From a checkpoint of a small transformer trained on Wikipedia: width 192, 13.3M parameters.
Each number is 128 + 24 x the weight over its row's rms, rounded and kept within 0 to 255. Layers, rows and columns count from 0. The size above them is the row's rms in percent of the matrix's.

# layer 11 MLP down (transposed), 512x192, rms 0.157, rows 131-161, columns 0-31
size [106 105  98 106 116 106  85  92 100  94  99  97 110  94 100  95  98  91  95  98 103 100  94 102 115 105 104 115 113 112  99]
[[112 112 135 147 123 111 161 172 181  93 133 124 116 123 153 137 136 171 110 134  89 109 132 131 122 101 146 146 157 110 158 116]
 [167 159 152 119 173 132 187 122 123 115  83 116  99 111 104 118 116 124 130 130 155 139 101 132 111  99 141 143 143 141 126 118]
 [142 146 128 119 103  87  99 118 134 138 136 162 158 122 127 117 185 132 149 105 113 163 109  97 137 141 160  98 112 134 130 135]
 [135 117 117 117 118 144 153 133 115 116 110 115 134 144 108 138 118 126 127 118  96 137 195 103 113 140 145 168 134 145  92 109]
 [149  63 180 140 128 123 116 135 131 119 128 135 120 132 133 136 115 128 127 128 137 110 150 138 133 128 139 139 122 133 176 132]
 [178 119 116 122  99  86 135 107 113 144 113 117 137 128 100 125 147 140 136 118 127 127 153 152 147 137 152  98 176 144 124 158]
 [103 138 119 102 143 130 126 139 110 155 137 143  88 140 128 124 183 111 154  70 111 178 128 153 131 138 111 133 154 126 137 127]
 [121 129 102 126 151 159 132 140 125 120 168 124 135 136 138 128 145 118 122 163 137 162 102 121 130 120  70 145  95 140 108 109]
 [106 158 110 123 146 130 162 139 135 111 121 149 144 108 141 143 151 120 161 132 145 141 127 109 129 145 118 163 136 156 135 133]
 [141 135 111  77  85 157 106 148 122 123 137 143 107 150  83 130 108  96 119 157  74 114 155 146 137 128 122  80 143 121 131  87]
 [142 117 131 125  61 103 111 136 143 127 118 141 140 142 159 105 108 143  96 119 114  74 121 112 129 159 120 157 132 129  87 142]
 [109 121 131 118 103 105 160 125 122 125 153 107 118 177 159 157 152 117  84 107 158 128  89 143  78 153 111 128 103  99 145 166]
 [113 108 131 146 108 122 120 131 128 150 166 127  94 166 140 147 151 156 172 139 120 110 152 110 131 131 122 111 132 118  93 141]
 [ 99  75 144 145  99 195 141 128 100  98 134 173  97 129  92 139 114 125 165 126 153 123 106 105 129 124 105 138 133  82 143  83]
 [157  94 105 119 176 123 125  32  96 130  75 132  89 108 131 119 121  99 142 113 121 138 169 137 162 121 117 123 143 139  94 108]
 [111 163 174 128 132 157 124  76 118 143 154 102 122 127 144 136 158 159 145  89 192 147 109 134 142 105 100 125 114  99 118 112]
 [126 135 140 113 128 169 128 127 107 114 128 103 151 149 119 122 127 115 172 100 157 135 114  75 149 115 165 124 141 126 119 129]
 [139 120  79 130 134 145 102 118  87 124 116 119 128 124 175 143 123 157 129 113 100 137 117 127 100 189 117 119 148 131 162 132]
 [157 123 117 146 116 117  67 104 110 119 150 130  97  79 160 146 164 121 119 164 143 152 122 175 111 147 109 155 124 127 136 127]
 [134 153 173 171 117 125 131 171 134 147 140 150 115 132 157 168 175 137 140 120 135 102 121 151 116  94 115 121 151 174 146 150]
 [133 113  99 119 139 177  71 159 157 122 147 128  79 137 147 173  89 155 123 158 111 114 119  93 142  88 153 135  95 128 137 116]
 [148 123  97 141 145 122 146 147 157 156  78  79 164  98 110 125 147 146 110  94 140 173 178 151 121 106 117  85 177 130 130 136]
 [ 96 117  98  85 144 135 163 125 134 199 160 128  94 124 148 125 114 182 126 134 169 125 129 110 132 125 121 144 115 108 122  96]
 [123 153 105 125  89 128 121 136 100 144 130 134 135 132 133 107 121 150 112 130  95 117 124 121 123 127  63 134 124 163 142 169]
 [121 125 146 148 128 122 120 166 124 117 169  70  96 136 194 155 142 147 129 144 183 161 129  71 138 133 150 158 113 148 126 153]
 [133 126 141 165 130 149 117 168  89 134 142 129 141 113 105 137 112 132 147 149 140 128 143 101 115 181 151 104 157 140 136 143]
 [ 87 137 169 124 139 101 125 110 101 132 104 143 110 104 110 103 128 127 159 112 181 158 110 145 131 135 131 145 148 109 138 100]
 [107 108 151 124 125 144  67 115 132 132 126 142 137 131 122 101 150 117 115 122 128 140 123 117 134 146 125 112 124 143 152  83]
 [127 104 147 137 124 141 161 170 202 114 120 119 125 135 117 148 117 132  83  89 105 151 144 125  76 112 168 149 160 115 110 142]
 [174 134  99 123 112 112 179  80 171 147 138 175 105 134 145 147 143 113 102 115 162 124 189 126 123 149 139 175 183 108 135 137]
 [113 128 142 156 146  93 175 162 127 141 134 118 120  79 107 124 124 110 118 135 148 126 123 113  52  94 169 134 126 106 120 136]]
# layer 11 MLP gate, 512x192, rms 0.119, rows 132-162, columns 0-31
size [105  98 101 119 112  84  99 102  98  99 106 108  94 100  97  89  91  84  99  98 102  95  96 105 108 112 109 107 113  98 111]
[[135 192  90 152 116 108 117 105 130 155 123 137 124 116 148 144 120 130 171 107 127  75 167 130 146 148 104 188 157 106 141 100]
 [164 145 132 133 104 106 152 101  89 131 146 145 118  84 132 158 113  89 136 135 162  83  92 110 128 129  95 117 127 132 147 122]
 [117 148 156 113 150 132 132 110 126 101 118 130 163 101 131 116 108 126 101 156 128 128 171 122 144 105 120 141 128 131  81 136]
 [116 117 171 129 153 127  96 139 134 112 140 142  73 106 111 109 128 109 104 101 124 152 133 119 101 160 130 123 124 100 145 104]
 [ 74 122 131 160 167 156 118 156 115 141 131 109 209 119 120 123 120 147 159 140 126 163  84 134 127 148 139 125 134 144 156 120]
 [ 89  98 122 114 106 161 126 107  99 102 111 149  88 124 121 165 103 148 116 184 114 136 134 130  93 131 151 162 119 142 177 162]
 [119 125  95 153 114  85 136 153 134 133 172 162 119 129 134 124 109 144 115  86 131 125 176 147 129 105  89 139 137 121 116 167]
 [113 110 149 143 137 153 119 111 102 115 103 185  98 133  74 122 105 116 149 111  78 117 187 132 165 151  94 129 137 125 157 140]
 [136 116 113 152 125 119 142 182 113 105 106 117 141 113 118 156 109 125 134  89 101 140 104 121 120 133  95  75  94 153 107  92]
 [149 120 146 108 115  71 138 130  93 173 137 157 104  91 156 105 176 154  89  82 108 161  89 119 115 123 119 166 103 143 121 192]
 [ 96 141 131 110 169 155 121 143 128 135 126 162 184  96 174 150 111  94 142 131 176 134 185 154 160 104 122 100 156 109 119 113]
 [147 169  89 172 113 122 117 122 121 147 108 111 106  92 138 164 162 152 132 118 145 139 166 126 123 145  91  77 104 112 159 135]
 [121 129 155 145 143 194 137 132 130 145 112 116  91 110 142 129 102 103 132 148 178  84  55 109 145 133  99 161 119 108 145 115]
 [ 70 177  65 145 124 123 136 135 144 108 115 105 134 121 122  66 122 105  86 125 113 186 116 115 118 105 103 141  77 133 143 105]
 [133 137 174 133 127 111 124 134 105 102 158 151 116  92 182 137 134  82 161 109 183 136 160 155 121 116 142 141 150 140 109 151]
 [147 197 123 138  98 102 115  97 141 125 121 123 142 121  74 134 105 149 122 114 136  88 184 119  85 123 172 123 134 113 132  94]
 [117 132 119 112 174 133 126 113 121  89 159 167 126 147 107 155 119 115 132 109 153 116 181 141  96 141 115 122 110 145 126 119]
 [122 118 112 157 107 145  93 148 126 113 129 163 135 131 133 150  82 130 105 153 148 143  68 184 163  93  87 137 150 124 113 126]
 [160 151 110 129 116 142 118 143 131 141 136 115 122 119 106 152 111 118 107  67 131 129  98 121  73  95 158 120 111 154 122 123]
 [131 132 114 137 135 150  95 124  94 111 153 140 106 114 135 161 122 110 121 118 148 145 116 117 126  86 124 161 117 146 116 102]
 [119  90 145 142 115 142 128 121 173  97 127 116 148 111 153 128 134 140 138 129 130 154 128 129  80 126 139 135  89 149 123 120]
 [157 196 143 121 101  94 128 102 120 123 153 104 115 127  98  95 129 155 112 139 124  99 172 111 121 107 115 110  98 128 100 159]
 [137 109 144 150 107 172 110 160 173 146 114 120 136 157 120 158 143 122 146 108 118 164 137 143 143 134 100 155  98 155 167 131]
 [109 135 139 117 109 131 168 129  64 150 135 145 111 162 106 181 132 123 115 146 107 148 122 104 132 119 125 175 118 134 145 141]
 [153 117 147 143 106 108 122  99 125 137 134 172 117 110 110 199 112 121 141 152 131 106 128 120 167 132 129 154 103 157 150 112]
 [ 54 166 145 113 144 114 128 131 148 134 118 138 131 138 125 137 118 100  91 135  94 122 123 136 141  99 121 115 104 124 129 139]
 [137 103 146 136 145 125 103  70  98  85  99 128 127 138 186 109 123 134 113 119  91 127  92 133 125 170 114 128 133 141 143 136]
 [111 141 161 108 153 126  86 112 119 107 152 145 147 127 114 120 126 103 124 133 115 174 126 112 124 142 159 126 127 154 115 113]
 [153 123  95 151 109 126 113 123 146 152  75  88 180 148  97 138 116  98 166 127 163 144 144 107 116 181 132 147 127 171 116 142]
 [143 122 101  98 103 171 127 168 126 100 143 155 122  79 128 148 108 135 101 116 114 131 118 165 127 150 121 139 105 121 113 137]
 [124 122 130  95  87 127 126 156 151 131 124 109 109 158  93 115 144 104 141 120  88 120 124 123  76 138 175 149 140 160 170 102]]
# layer 11 MLP up, 512x192, rms 0.111, rows 132-162, columns 0-31
size [107  98 100 117 106  83  97  94  89 104  97 105  85 100  98  86  93  93 103  98 109  87 101 112  98 104 108 109 111  97 118]
[[126 117 128 131 120 135 128  94 134  95 168 145 163 128  92 117 102 125 115 140 193 156 119 120 144 103 116 143 151 177  78 163]
 [163 120  94 133 125 136 132 128 163 133 100  94 145 148 151 144  62 181 113 117 157 105 141 108 120 143 139 155 109  95 192 133]
 [124 106 155 133 146 131 126 108 120 140 128  94 141 157 120 105 114 168 145 106 101 109 103 138 125 149 109 113 110 136 134  87]
 [126 114 112 139 117  88 128  99 142 129 177 128 101 118 122 133 116 131 117 122 148 129 161 148 139 121  91 114 125 145 116 100]
 [145 146 107 160 141 182  80 148 129 136 113 117 143 142 135 144 108 110 103 120 128 109 140 146 140 143  96 118 108  81 136 155]
 [104 102 126 111 155 135 124 148 136 138 154 153 145 122 148 125 150 121 155 134 157 101 105 110 149 132 145 112 111 105 152 162]
 [123 100 158 139  79 130 133  99 106 134 117 153 164 101 109  91 161 159 131 109  64  97 138  97 143 145 184 131 111 123 123 126]
 [137 119 157 105 147 118 151 100 139 110 104 129 192 163 148 124 105 122 143 171 129 115 135 122 104 122 103 169 159 135 168 107]
 [134 159 104  89  99 114 126 133  69 105 137 129 121 132 142 118 121 147 132 131 109 145 130 173 141 142 111 103 154 121 156 145]
 [132 119 142 137  96  98  99  98  93 156 141 152 119 110 130 142 154 102 102  84 198 127 134 131 125 168 143 108 113 160 147 167]
 [130 137 106  63 129 140 117  99 179 113 130 118 124 185 122 111 129 126 118 125 111  69 109 119 132 146 147 197  95 132 113 134]
 [120 120 132 160 150 148 125 134 110  62 122 108  90 124 139 127 172  95 119  90 128 140 104 119 127 127 125 132  92  85 138 156]
 [124 135 108 143 122 104 121 125 133 146 112 143 138 126 154  98 163 138 158  79 104 128 178  90 140 118 149  88 135 129 144 122]
 [100 168 162 147  93 104 116  91  83 154 144 118 138 112 162 163 103 162 131 116 142 166 150  83  65 114 177 116 124 115 134 125]
 [132 127  89 135 113 154 136 130 146 110  96 120 117 119 138 101 169  74  95 108 112 110 116 157 150 176 121 174 127 146 137 132]
 [107 128 135 134 102 141 107 131 130  96 167 132 113 157 129  94 115 108 140 129  90 143  84 144 136 130  93 139  69 183 139 145]
 [137 119 177 102 137  94 140 131 157 146 164 120 146 159 113 146 127 127 170 102 155 100 130 107 112  94 136 150 113 135  71 120]
 [153 132 130 159 110 130 130 162 108  80 168 156 140 165 139 123  95 149 103 129 116 162 116 150  95 146 117 180 124 127  85 102]
 [112 155 147 129 151 131 138 182 137 106 122 138 133 122 149 151 122 132  90 125 123 123 114 124 168 145 165 111 159  98 128  93]
 [107 150  85  79  85 133 111 102 136 152 145 137 150 132 146 147 137 104 108  76 114 123 126 134 137 113 157 132 167 105 137 126]
 [141 160 169 143 126 108 133 191 122 125 134 167  80  92 105 105 112 115 122 130  99 102 161 110 154 126 100 184  97 118 132 108]
 [175 114 109 138 149 135 105 131 125 109 129 129  94 143 136 146 104 128 118  95 135 153  95 132 105 128  93 142 125 111  75  89]
 [164 129 156 119 104 127 107 126  70  91 130 175 143 141 128 129  83 131 155 111 142 115  83 169 107 130 133 141 162  96 124 150]
 [171  86 150 131 128 113 123  73 128 172 144 182 161 159 123 104 124 115 147 113 142 152  99 134 120 113  99 128 127  63 122 131]
 [131 135 147 156 131 119 104  80 124 147 151 110 112  93  84 153 139 133 111  92 133 151  96 145 139  98 137 150 129 121  99 139]
 [102 126  79 103 118 138 142 139 145 106 117 125 109 151 117 140  86 129 103 141  93 138  80 132 137 120 126 133 161 154 147 144]
 [102 132 150 134 104 113 161 153 142 178  59 125 148  92 143 150 127 134 148  61 128 110 143  94 125 144 120 147 105 154  96  84]
 [ 89 137 127  93 172 115  92 105 142 157 124 138 121 143 152 112 105 141 113 128 126 140 118  92 151  97 100 126  64 110 128  97]
 [ 90 163 143 105 157 133 149 124 111 115 145 162 118  52 155 145 143 124 112 104 152 149 125 126 178 115  85 111  76 121 123 100]
 [128 134 129  90  95 119 146 142 120 182 131  92  86 136 111 116 136 187 123 150 135 146 160 115 124 168  97 127 124 127 112 117]
 [125 110 129 145 175 117 146  80  74 160 170 149 131 103  85 112 149 112 117 156 107 108 106 149 162 100 126 124 179 142 101 117]]